python train.py --num_hidden_layers=13 --hidden_size=160 --num_attention_heads=2 --num_key_value_heads=2 --head_dim=64 --intermediate_size=256 --vocab_size=3976 --hidden_act="geglu" --norm="layernorm" --norm_place="pre" --norm_eps=1e-05 --positions="learned" --qk_norm=false --attn_scale=0.125 --bias="none" --tie_word_embeddings=true --parallel_block=false --init="normal" --init_std_qkv=0.0158 --init_std_o=0.0031 --init_std_up=0.0158 --init_std_down=0.0031 --optimizer="soap_variant" --learning_rate=0.00834 --beta1=0.95 --beta2=0.98 --weight_decay=0.033 --lr_head=0.00619 --max_grad_norm=1.0 --warmup_steps=200 --schedule="wsd" --decay_fraction=0.282 --decay_shape="square" --final_lr_fraction=0.05 --batch_tokens=65536 --max_seq_len=512 --doc_mask=true --train_tokens=139300000 --max_steps=2126 --dataset="wikipedia_en"
Each number is 128 + 32 x the weight over its row's rms, rounded and kept within 0 to 255. Layers, rows and columns count from 0. Numbers have three digits each. The size before them is the row's rms in percent of the matrix's.

# o: layer 6 attention output (transposed), 128x160, rms 0.204, rows 55-127, columns 80-119
# v: layer 6 attention value, 128x160, rms 0.244, rows 56-127, columns 80-119
# q: layer 6 attention query, 128x160, rms 0.2, rows 64-127, columns 80-119
# k: layer 6 attention key, 128x160, rms 0.194, rows 64-127, columns 80-119
# gate: layer 6 MLP gate, 256x160, rms 0.231, rows 0-8, columns 80-119
# up: layer 6 MLP up, 256x160, rms 0.237, rows 0-8, columns 80-119
# down: layer 6 MLP down (transposed), 256x160, rms 0.22, rows 0-8, columns 80-119
o55 089:136112142080065198157066160109067196129131127159070126196174161141093110091183143162126141129169112095104105107156141113
v56 101:119074114121160111103112088132159124165105156144114094103152134094156121060141146120115095146080155122129100084115115151
o56 096:125135132102177145148086185123187071080115081127123094102153154119141101116130146125118106127166179074151140175104130112
v57 096:131092119121194095157112136102123135080162123129127098202125171100135141131141135114147118074091099096078098125138115186
o57 090:090137167122160131118156172080124169151064149177158123086134138069135147127167077113108154150121117162162113141058067112
v58 106:099088103170177178063186136121091127096169085119170151147164134129133066107093176118044079149140122068091172110113120119
o58 100:115099132093143098137134098100083147163099146119095124063107163084116151205113117125103119116165184180158101159174188102
v59 100:139130143181120116112045097157088105198194057108107151218061175133116145121092111159121096160194129124087150144140062125
o59 096:168127124134145106090142165097114116163149160171117114130143116140124103128135115065101131088100102170156131147101186155
v60 112:157144149169184153097123062099147141048090101110098095081153117079117135118167168139130140132078172118066063065113215159
o60 104:110100177087104046145131161126107111108177130089142176125094151153145076131105116196125115114112086165133151181102065117
v61 103:123199124087163127155126164168076151158114193196104094124120136123179116172162133162157121133124140148139137123071130087
o61 095:163112112147109083161097132084135170142112073096177131133120082151151154147122189116101201137116164088153119106134124161
v62 120:157096162140186122107067106098172168124100151157099122115100164083185124100189087040174155072153117082146140119144128157
o62 116:133140095142126120160143119181098099138149121120173142164151054166103116132118122160140112147132099091112134214125124089
v63 110:193109114189124157134125103092159152176180134135090128107134175116073152133197149119163100131166166147125084135157148189
o63 102:146105158157074117087122163119161133162107096177168135110162089148140114102058139130136135133124033158089183141091099105
q64 089:150097149078135158060146130156151158082144153110127165184122106183119105133115147105185105084097111140090139202103066105
k64 086:104092176121130110106117102143120108160103171255133195173156113144112158081118154136167162108102117110131152133093121176
q65 087:136124138159066096149150084155176158136124156103137156169101152113144106114135132150097055127165106083158211137094086096
k65 093:154109117135124113095216159156136116132178188134117094178147135125096091114112123122105121142114093120136124112109070095
q66 095:117144103117066131139103192187133132081136158133124137175133118129086134125211096141167166118182137130179122111151114079
k66 095:110109163125100078156107170141092058147177114133111197177106071162077122171166094096144120127128108065185116130113128132
q67 091:142197219104183112108107166075118153113201159131158181171149136098190168115080177116136116061155140153153123125147061160
k67 095:126136210129104161132158188135160133091135104154128192190151089060098155090100183173145130088128145135149128122155078160
q68 086:136091149113172049129082170066167142125111117154126145129124095176148080123088154167162134124137095101122143135135120096
k68 091:152045158160082148128182131124091148144112141127153114153104160165121131063146160084139125107164092127139160084144155119
q69 092:153153122121057092124112069078153217049110154096097146106149135165126134131130052108134111154172125125088133118077134074
k69 092:158055094141153100109145082131066192168093173106106166159134120166126157128094179125134136088163133137147080103123135105
q70 104:151075098119116107180156115107151115146115065143044127103140205163148101184115093210122092067132114137091142141102133136
k70 102:135161120097051127109117131095090143156096072146117153146105102149084091144119155142150140120149119110138087150134122120
q71 102:156144090145171151160119125150165114165158180101112165080164118158112177079139117128161142129107112174100114118098124122
k71 102:124093076134160110133138159154203087143118121074089134128128058122151099104096115076132202133114132135177139155144058048
q72 091:104138108092162094139170189130193116141128069176113098068111211164115094187115129125151067131115112085096121139100151122
k72 096:132142175169088115188121083088166187141176110072144125084145139120127060100086145083076097149156147145077133111148167153
q73 098:166070120135083081124098115082105086155146093149092137143121124097129126104108158160123162098168083102127164128145167095
k73 096:100107156092076167074155144089074156147093099094109151197104149105062121090108126145160103188114101119102137123131083109
q74 092:136135136085057117162157082111164102102180119107135089184114100148128143127103131155146132108168155141138099104118113121
k74 097:118075122142131087104130119127133146151131134109187158138129124108114119182077142121175125123130099119168112144129144146
q75 091:171139112125110134093088110108164080120098104105138110118122111112122115149187179139107108133042102136150100108091151093
k75 096:110167108169109149078128118108111129100121141097147141122137162041192164154113128131076164151143150117243132121100125076
q76 093:161116128155150139150122075111108160188117126106113146169152154140144113101166144135081161123174144166123109128168159066
k76 103:164109108166137148113081078146130127115124158117084084197139143161123161112098164152158133140121129123168101109124103082
q77 098:091084131129161126146096110193116061192154108117112153155113086149145124126144116144136089134100167178063065126108165106
k77 099:111158068113155143125065134119132136117170130209109053140096090139169148162133176127108135179125081166104113066146167156
q78 102:136066117113144114160160237145142106148106164132139160182154136189076131047161151130161110077130106116127090087119094131
k78 099:171132157163200118149147147104145096153135174181156169134117186135099154078130121105148107143112129105126140100060116130
q79 095:119114080069112148101104115124183153127129126131122134136088073107081083141102096123126092101095067190112029097096175136
k79 094:087108130173124090094176050134101161161174131168070148081148141152099082141118137126137141105153107120128119166087153112
q80 100:126077088182113109176084156153089121130086151126172112163161109083162146120130109173129165181124167110118168134063135181
k80 103:087142125109128187119125142098147113081114110109098095127132104092165138154125077115066098140137130154124138122192144116
q81 098:132080053161197115122101147162115126139082168103164117140032166171136213119140104095133185092192119114117105101166140134
k81 090:151058144038150096161112189132110097091068197046110111138156110135173186079144167166134160168168109170132122142160111103
q82 087:142161193130158152176160176091118080146139201155123143119136138170129164145114098163199102198192137093079098105146123086
k82 083:147131136149096115160109136141124038216127118135168119102119114124122146066172135140113170142196097099100128092145123089
q83 097:103213178113147126147070137116073104055137121116167131123120063135181147077160113201127198079130140100133113125102147145
k83 091:121116132061126140129083080089111098105157163149119184119116173060139172189189127147110097096168115160146123134087164176
q84 104:112052096180107159103157101093148165107099092156150114108173125153128142167131093141131114086117142112153114119146129139
k84 101:201132113145125145094129129083171154149131185173136144189174110120116076144127128098080110112088150105108146144134128109
q85 094:109152176131113113108115124136138057113149157144144134124087108126158145097132125092155090096102148169104112134149070146
k85 093:107137166162098110104121159155136062134139159095170108120142115076113118162130144174074075136129079160087163123080117109
q86 100:113192101139117135170137049188127117157147110106175127133127084180083160124158099095139115125134123099177129152185162091
k86 099:106197097077175121121107095142113104117176144195073108136136094143160089137145164118163159152071205170148059082139145129
q87 090:162151109179152126116132141105113110196112081112148072161116114073106121136070174105158110142103139105102176172120133109
k87 100:108139077146115129084116146108106144106063115126167107084114107117096068102116143102148060121050194126157109166172171157
q88 097:109097040143146141124142157098121158084139146088105113164161092116109156161105146108115200135140103117197143123090082110
k88 098:178128075123115117132093146084067217173110154108142152139150115040158141101095154107101099102144099123151112160195111110
q89 093:137132127105142100152068111142102078116120148110140147165116126152119155109131188095124172128146092109106082122133114163
k89 089:141133110071176123152068119148067037138154169122143110094108102114119145088170205104073157134162075093176036147177082120
q90 093:161118073139078112139187124175147101147073108134145108122142186123108146164128138149145106121168130134115100109151068108
k90 090:097096155129122074139125156140171127123114071109132109132140153124089100088104089132056096167156078196119125130163167153
q91 098:161116095138089175086088166125116130140145095177158035058131148153136119095169186077094120114111115113107105112137066081
k91 100:095155142133173064134054094119152138148155192111146132127150077183143093129120120134125131162123058133115108189122151163
q92 088:126074088097161140140130090149164180148108151178188112153159089148082132121144116050128089128141185192085118188184176126
k92 092:163140166181149160149152142137105104142087122126137132121135133105176088077123148155114099149088154135130114105199181105
q93 094:112141138123168067141081065143143136102119111118215075131120147080102094173087146101190085110118207186153184192103165107
k93 098:125130134101073138127145115085138139145149128091096093106083075136122129160097181144182096128143112106156151162166189177
q94 090:151127196085134091151141188101106129076085098123131175123140187058119086104102204102111133148090137071146118099139133135
k94 092:130097166131154077109107109163136159154110108104124175115097099132095118107185145188090129147103128123074129099077099119
q95 099:120143176091082130144159096084088156086130162119117098121152127091121147130145096120155131170155117097155116174204134122
k95 097:165094114167096081083111175107098131187139154084070130184144115133122162138174127158109099142153165148157156097116151081
q96 099:149085090135157183137156150129135112163111133090177088110096225221098133115157107154163073085121112102154150087161125128
k96 104:091141108099126145167127155143090144159134159145099153109090112175090098133153107138135112091053136161128130096108116126
q97 095:116074081105147111120226183157156109137112149127106123134127084106153088099121092162095123131095120145087136169108086144
k97 099:114164169133172150108148148102133094137114094150155142119158178115159157156103103092147118075172085095121142111124125125
q98 099:162122146186132083139174144144114130090141152177132136152148107140177138068108167168121142143154098043127072088149150109
k98 106:174143134167113178181147169109133114143181140134146057178077173121163124106194124088118120111144108128121090156111117128
q99 093:138065052173160086107128175186142164102153099151174079145144118105168073182139072146132035136106153115123111155099167069
k99 092:135097076145086115093105064098123097112198161086095095142067150120142124155088112123058119133171071157101104093143125182
q100 094:139090115151099131122159158139103114140078157134073137127147071156140139120180229098057181124100141093159067166126171062
k100 092:154113167144120081094101142135168139116165146125149188157090160074142102100096113118095195211103142137195108106095084131
q101 100:111144118126207130104092092095149167106089139125098176136161155186125100172119103082110148111160194101092124127133150122
k101 092:145090096155090135119092093088111160119132175104137065148095100115088157045152174189167140066112119115147141096129091129
q102 103:099125115124046153165115135143158115126183138127123044103090130080162104143135125193143116075086122149098124080149113168
k102 102:160167054087151136078124080206132127109164140146100139107100080125094124191100110100115071112157087169109178119135128121
q103 096:146142130059133114150079115120134087127159128134081144164118160078098098136043119212107166154130085104124085108143125103
k103 092:164118117038057054142151103156068139091154091153159140170063094118102176132140148097114072091097143083115119121101143101
q104 102:133116168090158136131096117110131040144139103163097180199159083147147133137109159084148164105142095106089121151180125090
k104 097:081118085171165118114138142113130144197114036128191109147127127111101137102182167148132124122113123106114104160148160115
q105 084:089159161127163092109086097073131110150061142149071177169116119129111078153079104083139124091106097130111133114101102183
k105 082:123162151147082129042150146155091091083100103142110146130164124134164157109147161176146167166145136101068136158131129093
q106 095:110124148202164164126117172139123152200055128140180123115129100126124103110063104118120138078155089152130131083101132146
k106 091:124096144079129164101204168110067096119150169061202151128072112112154178116136206084179148153080157094107118172132144163
q107 090:165165137140156119172154160167101084121089113115142115146101127098160157109091127147151145097093111113139102099120158090
k107 091:150119177106108113173135095117129118113122103181146138101138126105057093156147081084181149091156160138121168153118161149
q108 094:083104097082090089161146167096133151180109075137083115126145148128104117123155108164048114180165111160177137119120146155
k108 095:166139120090067106138138112128132123102090111075137197126142131147121113103113123105101118118158110156144132133177153148
q109 099:125091147082104091137135101089133167096087104121187168120144104089114132144077152107173121096112152165167140070106059140
k109 103:179124186146135225126189104108126113192086121143124176175113117111058072136175088128173100078128091111124115128113120148
q110 088:121066068138175134115152037121118087189081104164115186070129196076141157149150140120130062157112132122104083122128111152
k110 090:114131140122129133141131184107181133050092078124136135163138168096160119108104115111087136146112099202116114106148113119
q111 089:072155073150123178083143121168188175076116122147137122146067149127185142141176088087112152149087074103089128103134168138
k111 089:118184074123189083157126144122136174152132131097130071056143074140142107098122188096093155097147129096099148088064132171
q112 090:146142191062121173103104101160155096069162123123125150139155129107110143133130128060147134091106105129068125128120171107
k112 091:109187165142127079090071103124126127145178125162177096132135065134137148140129090148103090116115183105150130105164176118
q113 094:126188145135076166099171128112130123110141103077129151108199185101112099090131123153098115128173136114137104126114143178
k113 090:130122130103141103137119125085110125195129085158190114163144148095041103132119110079151144069103091067130136130130100145
q114 086:086138130120121087141191161093146142202157144175127147129110131108107165110091104131062175078163170104103161127130107105
k114 094:113152111126108099139151236109133145097171147194196142131165187119130108128123108108129127209133127088141132168075081127
q115 091:108068169153168141133134153186144191180143077125107186176099167063140074112105077130159108101169131152103107068165118158
k115 093:109141163109124132131162148139085071133138095182165085154105128160178104076143205124128062089177152137136092176081130128
q116 089:054155154100098197146108177112115138072102086113100090092090119077139127155097134137116135160127125133129110152177127170
k116 096:164135149129089102108141210168068124206134117135165168112090144140096127188101091162114116093121131109059157186145184158
q117 091:116113141137145173098100156114150075136101140133150189131133094131100176175091130069100078141132145135143170150196150122
k117 091:103135165142140161046094114104108105127131091134125027134172147130161090063166061206150115141105175145142133074121120137
q118 084:153172143125092128126126086112103092145132100180125131115093076144137102162216150157126122129157129136041127127060089127
k118 090:089109137086133119107150175106166114137153100108168114124069102077127110162101161138096138118140166154187085199123227130
q119 093:131135074097086143116160102124113120156168108163135042135137126166077132138142108119139141084133158117088083110099132141
k119 091:100189077118144173136107088140127180126142176156125116066113160103090071176101174094073123105104172182106108124095121167
q120 093:125074191112073076131074160129111151136113106159141135136107082153122090192120174135182115120117184132146089105130172185
k120 096:098092129164102166102117150093079141125120092136121101088076122102105153210165068115166153118121136118168110171113132158
q121 089:147140151131199128152116140197148094164179147132187111182094111082110139155115186150124075170095131141124141165127182123
k121 087:070141090175093108152142122140144100151162130075117079156142121133139105171154125135118123121103120125089116065130167200
q122 099:142138100133148093154124167124115131090120141145134098110115075093054136128119153151115141162095083178096166137107103126
k122 096:095135109139098178108148102173114089184109119190091132151175089115058112184151113079124157148078121098149108113120172096
q123 100:184163104130145143046113073105223161149133139181093132109175138199149128153132135077121159126095150178146097092146090092
k123 106:130101101191080163135083132091176161097127104147211109067129139162169140144178154131123131146119087109158130092099121102
q124 102:129057168078131130103095118120113100145159103129072082116179179104156117103153116144090181096167161150097147100078113119
k124 099:088171148075189169095125159157197091146146165108148126141148150155125139147169123192111114157109072128154151093101165143
q125 096:114157114161139114132125106151145073161161074156168103086142094179124143176119133126132111183115083118105142174116144153
k125 093:077187110128150147134061144080149123142132182158135077134118115169149125159103149105056154161126150137089125089170120119
q126 105:163095132145069145178124180130132117119157101117194089149131119106079152135113133106137063138072131191180162160112155168
k126 101:126092136172083129156094094103151121129120105090108110105141114088145086123090160148121065172072134178143171112151120122
q127 094:149109183130138110184119133138112111144140103183142130123130078154163153083136123152154174135142149133072154148134164110
k127 102:139132115125138141147155164109191103163124095103090164161110180069071106079134121119140110132137138088150028110145176120
v64 104:155076118142163109112117109161138062116164164130132148094110164168142088104120147147159122138163129145099093173141111103
o64 103:162169185116106110107138058103077161109123122152106101162150116128151115147142117123084106111166138106149092112154132114
v65 093:142144105133130110077135110096121108123124044062088149189160051098118198142114160181111134134103164093110180132120176107
o65 096:139052107132159092161110174111109149171168153082110145101117182191050123065187108099146119165125055109154094075095087145
v66 095:147131137097096142109148117146133168153147077111137169115138153078168123147143126140133156147100160152164102158121121050
o66 102:133091141150181113168160131090083054141085186077110138128099088158115152162163108154146130144133125141162175121165137147
v67 095:191117102172153204125067137135108116143131098106137128100121135144141171196123112166130134127130111129164171145091136094
o67 103:167176151124132092138157144172109102066137131086092160110120104134107103136101078061125142139106147126101112145183086135
v68 090:137130141081108101138136199138117148093152132158119187126096170149159133178130146173137108122134130101117104108135116102
o68 101:143149182161112121082146078178133081113073138082125103158186112130158099054055124115161128139142140136165207138144139125
v69 103:135119170126058199086087132136075127135173101118171135186163094168109094099115152147122122130093123151133172089160214111
o69 110:095096142123158115158115102121189093127108141085060168104118120078210182126158112104114116187155146118144066127076090145
v70 094:178118106121097134079093181142146115108075183138120100186176129079117118087124145133138125122075146160132156123089159092
o70 100:128153130123153129117101128161161157159190084110112136066092107158094154123101098084131049098159179103115034124142106161
v71 096:162097092127160188182153107184138143096156141132099110120137078128109087141132135149147078134095173102104108060126163163
o71 102:106088130148096055114142199122140076132114172165154168185126074080134151131116126132147101098122124091170133140127066094
v72 099:083172157087115146097114103137092136123128130200075081093192189126124101105165099118144119069168117179144089078176087079
o72 108:141200142087109137083133160114174088112166102097179123130107096136147092141110091119075162158075147111100096111129160110
v73 097:099173151155115116075117096065123161105102117133093147141121156184102081178069147141170102131099164147122162137110143088
o73 108:146119148097123160178164135152112100140176125115127117198098136102136155172158118160081135095149147145109107175150142167
v74 097:099104137167121091130207134125128131175153144165147133147147145073170199143158152078057101092065104105083155129160128163
o74 101:098126074117099144115092098097168208137110083096129062148120143110103105135157103154103168172174143128109149092122118104
v75 102:168191179092176105122150148156148204144166081064095100111147084140093097114110069124190124123111168146170165084128117157
o75 105:149077131122094165117138117078129040170197114157144159144124137150160142115183153117162127121184118071092042153095129111
v76 090:146153093154130104119113114152151081164083103177177073099136151143175128074081148134110090127098147145099125138134139089
o76 095:137127128145166095124139080128092136140149099122096150123160137133135141200123096116160169093137169153155115093127072153
v77 104:132098111212156088152113129135159081166117182134160131127061121121150179178103086148105088151117136154099128130170103133
o77 116:159118156095144138067132177120107133120151119162119154151065111120136120067089162080134198085120124090107101150109190130
v78 084:154113118156102177095123175141147144131084044091163138131153082155114209099126114155139194142073141114149166142084121127
o78 088:135065162123174140110157113126153078072139174093112140110097161103137119147107117091132113133191117174115100108100102168
v79 098:131148117195155106103136062091193140137140140115147115166117133092129135107106171146100119080121197132122142118182151130
o79 101:129152160089122111105126170166064072104165109122118138152018130152118136169168130132160140110167081126128076133130082147
v80 092:142180150065113121193130110096140143119132115145051108152146189111079078178149082117170093118100111166192135122120153161
o80 095:118081078114119117117159153183106147178153031116126152133165052132141132113135136092109113168149120120075141150161154067
v81 088:118162091093154119169151123133112112148179097071126149120078080090090094138099134166131109146141088062103135130118124143
o81 094:121080101121133183091141151110151135168116174195113123137162194158107171069149126099138118109115126122165148070147110123
v82 085:067161124115147098096153128109136115138157054121097094126158137143112074149079142070174091134078142135144128085110127184
o82 089:152120116112084133175157138104121117095133099164167056096134110077161170042151074156122188126165115117122114115132122124
v83 093:156137146152124134148131143138130126134089160082138173110116078194073121218174079148172090167085157121175179048124168141
o83 104:124074069089048061135125128123041112103116106084115123171120179055151082077073117119081144130116065101138134136136118116
v84 088:096087116085121139165199136146083087160174183167138094208083154112077114127111193143146125124098108130162144115124067088
o84 096:157117117083114126088145163136142142058109155099143108125173100119164129189118110136073154129126186143088100143146149133
v85 106:201164108113075188133118104073079104088106125077100132131150079174143159098159073097148161206111109127146146084145167084
o85 112:110108120083201095163137179137130100170112113154150135160177172070112091135087142176144060109125082104142104165121116188
v86 083:130149116102113100109106113143159095053167061169105119125101095135177152122066179126100069117108111141075140164149142124
o86 093:122128176180149170118152102113047157087132200158140152154129139175132111184141126101060169126159149145109152100132090139
v87 096:117149104126195161069097090094069095118171134109109070117121071134083151180145084106090172199117143113134142153097066161
o87 099:173145131082087103173200165076120108086150070196100167110141213102081127110119148148123110119144117154075121156104171128
v88 092:101088147146117085093115130100091060146157125161202111169128162168132087122096157100144126111123146129092171107143093111
o88 097:140174163096111080160125158107126150096158092114124117154115109104148127102139062140096179117126139095124109103111146176
v89 102:142117151144147110116107146099167180128081135130112162079115175111154161123138052147111108169116185116183126179080124094
o89 105:140152110168169134157091125152096087152149170107070117140135118223091150085107197110157143121121098125091111131155165136
v90 098:119118091086115158143134140157103145153147089101113119101070091092111174067159048147172120149133130090128125117151131126
o90 102:096096117162142142099124159096214149129122188151136168136153114174132093184099154128161133063155143140127140168166089159
v91 093:121149102114113133105063169140113154143039154087108077101162165182192128101129147148072117152166153135123104092135137108
o91 098:152130126146114150155140120157178116157190156160120145122073127088120122154149177135092088124073122114133113113120117137
v92 094:091184141156099119127163119114124067128092134074133077145178082143093096110172124131102111158173106157126120129205071121
o92 101:104090119115128104093176149103152149136121140109110163133156148135157092144148142105118135174084177092134160121142113140
v93 092:163127160097092141180131104113130120083126168143161120185156188110140188129147167184085114137145091129138123138120124087
o93 099:065146120134145119105141174186123190100105113124130074097103094150108100111118094041156154122102127095134179136152157140
v94 095:059138090169131119085149114157122164138156136192150121103142199145149111111205063100086076152122148139083055143139110070
o94 111:146155122043140110069091117151148146091175191115091115136066050166096150193127164137097135100132120127141163129085160117
v95 094:101118123135132133078141110128145128123174108092124059085155153054122118107161089133107154080162165113162083164163069129
o95 100:109200080095109126137140103169149082125138190169095137163091081116129122151087112120176130117081103180104109062131102111
v96 088:091107115106095132096142092098071114101109170172133096141105129083164092126060151090170126148115161108130110104105147133
o96 095:159182147166066126185176187126114075074157158079122106125143126095149078134138106134088125110125222133133111135207104117
v97 089:115146063111096131193119114116119191109112157109168106172110092130177116084125095119097045045136105081141095132139193183
o97 092:098119150099084169052099143149130131119157106179142163080081125073127167140129148061152196134095136209097145097087039145
v98 097:139137099142178148106133154081134150140172130084141182118074119152092075187150162143109137148143090088108098086120124119
o98 107:098141133130093153116159091182169061111112126112155084094144152143143146107096102131131129133108114214111148143087124174
v99 104:149113073111092122122122156140157069098040180122103092102129077122153218127125100102128149101114133145088169148196170128
o99 109:126143170112099159100083130142131103130144129122080207132122139112109032113103198133109116136076132090120123083130107138
v100 103:148104159126136126122083139152140106125095167205149079060152130116238145145088143089180134104151127115132094134149162078
o100 110:100192140099151112145161051137109141087152128112174134169132161120124079127073132172176148070153112142212150123103111127
v101 091:152105106052111101210166133120149162116242157095162164157106129153088104139118127140124079107147070171149123130145068107
o101 096:114157141136149194046122115162140100139047101161147099122107136166158131113163118040193144097134092069063114149124130130
v102 084:126108165078172154104188174136147123110120130154048148084100150171107078170129124121082126141113118101087136159157055111
o102 089:092147101116125112110141082134107104087139167114173120177149150198112125101125129201184077163098122152133161094112175164
v103 104:108119178110112087121112128079085092154099167162080111147161178119180114163179151205134110094106092165173082096147104107
o103 112:177170096114125113106155124136147175104136100082175138120153105108088114089111066103125174189124115103122098116142141129
v104 094:101103141166102116139101100149089086133147092142096114142166095108139142146108123087136130113125094105124105106158180109
o104 101:138100063150153108183126178118153162151091086146160187107077160109101121100157138166127112146127150122182160085108096116
v105 097:132130127122161124063129147108133072150137164158077083153128125119134090129137120107137133139158118111186160150109180123
o105 105:173170156088174146231122120197118116129148088083071108105125176123090159091130149133120105103094135135063145125171139151
v106 092:179111099143176162064162085139127128142111169125116122081126194084158109138172114087126123122053147117158158158130122144
o106 102:072120086063074106145099155172107113152180130103166147126113150144129118115079144184170109130167122097115146125176117136
v107 093:097095094077136082160119117118078070136071123202151102144132093095116081211166095148138120116058141135095157097141135139
o107 097:151190137179082068145119180127189162083140080104149128130174132150124148073111152087101106191160135126148047107122132113
v108 096:148138126110153132150100090146168092160102149099145171138112162085147146139187160201137202124131111141168150137122086173
o108 103:139120154132126171070144119170105132114155161150108114120146090126127090082129080111091146098106123097165105179156157120
v109 093:119099162135116141167168195149139111124087092137084132118138142104137023186099177163157103061128106112184093137155097105
o109 097:130139127180153129146126115150151182137132176118090143118175056116121197079139163127127098172110123122128109122141157073
v110 096:114103175116132084076178138127178159118118093108138208127166147107194182160150138143157129096091201116165075129148153143
o110 102:154082120172123133130139144189082095165130167061147121189099074174136042067107122157118091163162100116116134095177091070
v111 088:088186161107148104115132171087129211097144106087216091131092143145099117144153138168067082157135070113139106152130162148
o111 097:093129103094171147137141110119142105129124175132089117121109105157098134143075127113137120099138196164055178119085098091
v112 089:140115148097117081172135137107129201073187137156175136173073145137143080122176172213150126139122134135100142099099126157
o112 093:081147099157130123120108176101137176188134128137168084147111102127136168111118090060138115136126029130122157123098060096
v113 100:161151167124137100193078065118151138050074143152129158127055129103134138149133135153167162108084102082143177085124181134
o113 104:111159086148119155141125146143108161194089129084118125135086103112104140075146196090085146166126131127144065171141098079
v114 089:158130136086084157131075143112107184115095143152172138160074150089156110072155082149171146096131128138115070148133170142
o114 092:078175113194104153133117125156104163144118144118130088123122034098162177180135175134142085148137106188107099133145126122
v115 094:127093118085123109132130115085102086107134079166147125100089076143131141180090137111078079136133139100171117153129086130
o115 099:162158079188126130144131136105172096116100151127132119118133142135105116148188126120168128141109158096057074099157148092
v116 092:158111143133170070115120126082161142088103139081122133156174170134134149165123123146083118165112096154138223160156081118
o116 104:154122126082158128152144164090083137177124095084113072160154127149092116106151118113199118143166163152117091148132173121
v117 097:163068122129124146104183146180135152148181076117134109165121138141094135101109180131144181093148121167115168042095084137
o117 103:127144169146089063121075152102136106101099161110123159103111119090166160196148088038119145144148104148157126126117131185
v118 096:155148159131135127149130121066158123078117125130100071098129125085111089114125100103127126082096182129164132149053191179
o118 104:156146077091146115133107138188103108137147123148117097166134165159127211082110134138127156140157100090087184086161124097
v119 087:119147111142107154111090094106079162129180163114112134077147125138088145171108074122138110155124134089187107143094142098
o119 095:097144116128183144132203141104134105195124081111101132136125145125118090092111161136154138129114153143127170166188143127
v120 100:129117200136105043165113133180127118159121158172094115039129119106102134104112085136151162111132113192088107081144070135
o120 106:125160158172105131131086128096144153183107153114198128157117121128162067070078164108164166131106131062113117071125148085
v121 095:136130109152075135148148101105119120164152090147074088141080103038114098118097149164181102126124162137151076075127182091
o121 101:130087172169166118140151201112153121123134175121104176139170131164141109126136079121090183135147108125122131171174059145
v122 082:179076094140162097093114202198084108160133163159073110104124157095173126145133145200227068093144112148113089096117159098
o122 090:124177174152134112180108098089175146145146101084188187157171088115092141123122107054130157141129130141175098154101086139
v123 096:136141107177134129147117136098112126184119137125140102089151127164124091169127111127154124153106171133229160153089106097
o123 101:150088090138139150140141133116138109133165109102085165190172123063124189163116139177121180160124167118157089153203143115
v124 086:140144166122153177092112130109116140104181138108148112137130097195098126155193104114088133135092133156100090219097123185
o124 097:106176099071127069129187092111130125123106090152142121177097147131117208098136145131128073159150142072101207144126141133
v125 079:141112130081090134140112166127108160191142177125114102056115127124142136135082140164170179148142072107176040133069172154
o125 091:182139158166170145166150134143193061139114117155128126152137139103148142099129145114128143066100087089136126155108094085
v126 093:184117135160125169099110093116155126066050088114093146113110179136150194149134140212115145059119097151142171142096201149
o126 103:110151145137115155163118183168055118173128128102099100128063111105101156111114196073091163189120085150169104072188090105
v127 104:088151116175076139156112143167135169162097135144190142194090108087170073080172125158101104054177137138107108161139120116
o127 110:103146118166122183073132127119108168140085159084127146139130065125135174174066146124098123143090196169118134178128108087
gate0 103:143122036123153053079098110102142137122118201131097059153140126088101105146110142125191124109135138114125109096110115148
up0 093:136106125137150144144107135148119144101128131101176078096144169088169120099158062046105151102115186117146033099147192152
down0 086:109155113146111143120101163157202078192088125097097096231150119105161096113104133105129101082141068084187176104185105143
gate1 100:131107121163168162035098166122105098123108211121128145180131121136111118082163069098107173138095093151099175079145149093
up1 095:151168137097141098170126094139074102132127112143059082173140106122128100105135152143152114124236100132099085170132120098
down1 095:117146097130099138144141149162113115070142155063129188111113173082088090115110180156132103124144124189115051183135169119
gate2 111:156152125156127092140081075110155082060113142109092131095151111090158119151112131154182172173189064095056083143154127183
up2 093:187096137171139126155148109123113119155172110159122167130186158192151104128175141106160078109134164120174121135129143129
down2 103:151134132169129074155111089069143147067071118142160065142154082099083127168108127119137118189111084123172160105146112148
gate3 096:141090134161121116116162070138113161081161210101146108217155149084095093164066125114121120105095102142132087098106107121
up3 107:159123180121108188095093136150082134157091114155095170105106133143192098120136121112094123140160132133143192171116124192
down3 095:114136112116109165153128126114120114118104092120159112139097127144154169145128142120172081128109162141065135100124115109
gate4 101:110139124108141176112114126110142064147144088174053154131127146080134191125129166154117169135128094132149086131076171147
up4 099:158152127115085149115154163163124117091165026077118090078119138180114101096136099084083134178136093126090115171175106078
down4 100:112083101127122111117145134144178118096140083090029145120120140106161110151138162174121082101125149179083076096129142108
gate5 097:065152105153075069162123140138143126088146126129138100138094217132090103089169175087148122141133096159132093151171197119
up5 093:171105099110139089103173125120177155052091071132160118164080219103143120094195153110187146103082067128141108120119170119
down5 102:120120192097145137065178124157117092087137138119175139097091129175104128163173092139175121174132107123145077144164135078
gate6 105:125128134131159129167110119168110118117113102143093152160138156061177053126162161061176126123117135127118091109190147150
up6 105:119113145119144078125103095122154074100097165149112146129155145184189105107156144174184163120134105148105122134108099122
down6 098:117141107156101160112144165118122159131185100069105125168150038077071130104100125082099101183117051110091179155125054191
gate7 105:169190121116075128120162109121108170137146171161154094139092158170151172128107141140130079132097203126098086092138135071
up7 101:169071157145122113126194099112120076125095174137117119092075083136072115059131133155121111120153096123120134104080114121
down7 103:124122164128082130084153076117100099121144133199157112185045128157105182114110103142087080164174132075127169081126148098
gate8 095:165142121125159133169125138158107127153145117147061168149161141079112162161077101128109156144094097176138135085148110142
up8 100:175124062141102111135097129184100118156104080122096090129165099139099137114109205155104160157131131197157153171117075113
down8 090:118149112116144141120110157139130114074147128114175126071103106148160116124147133165147068111162160161087095094129178083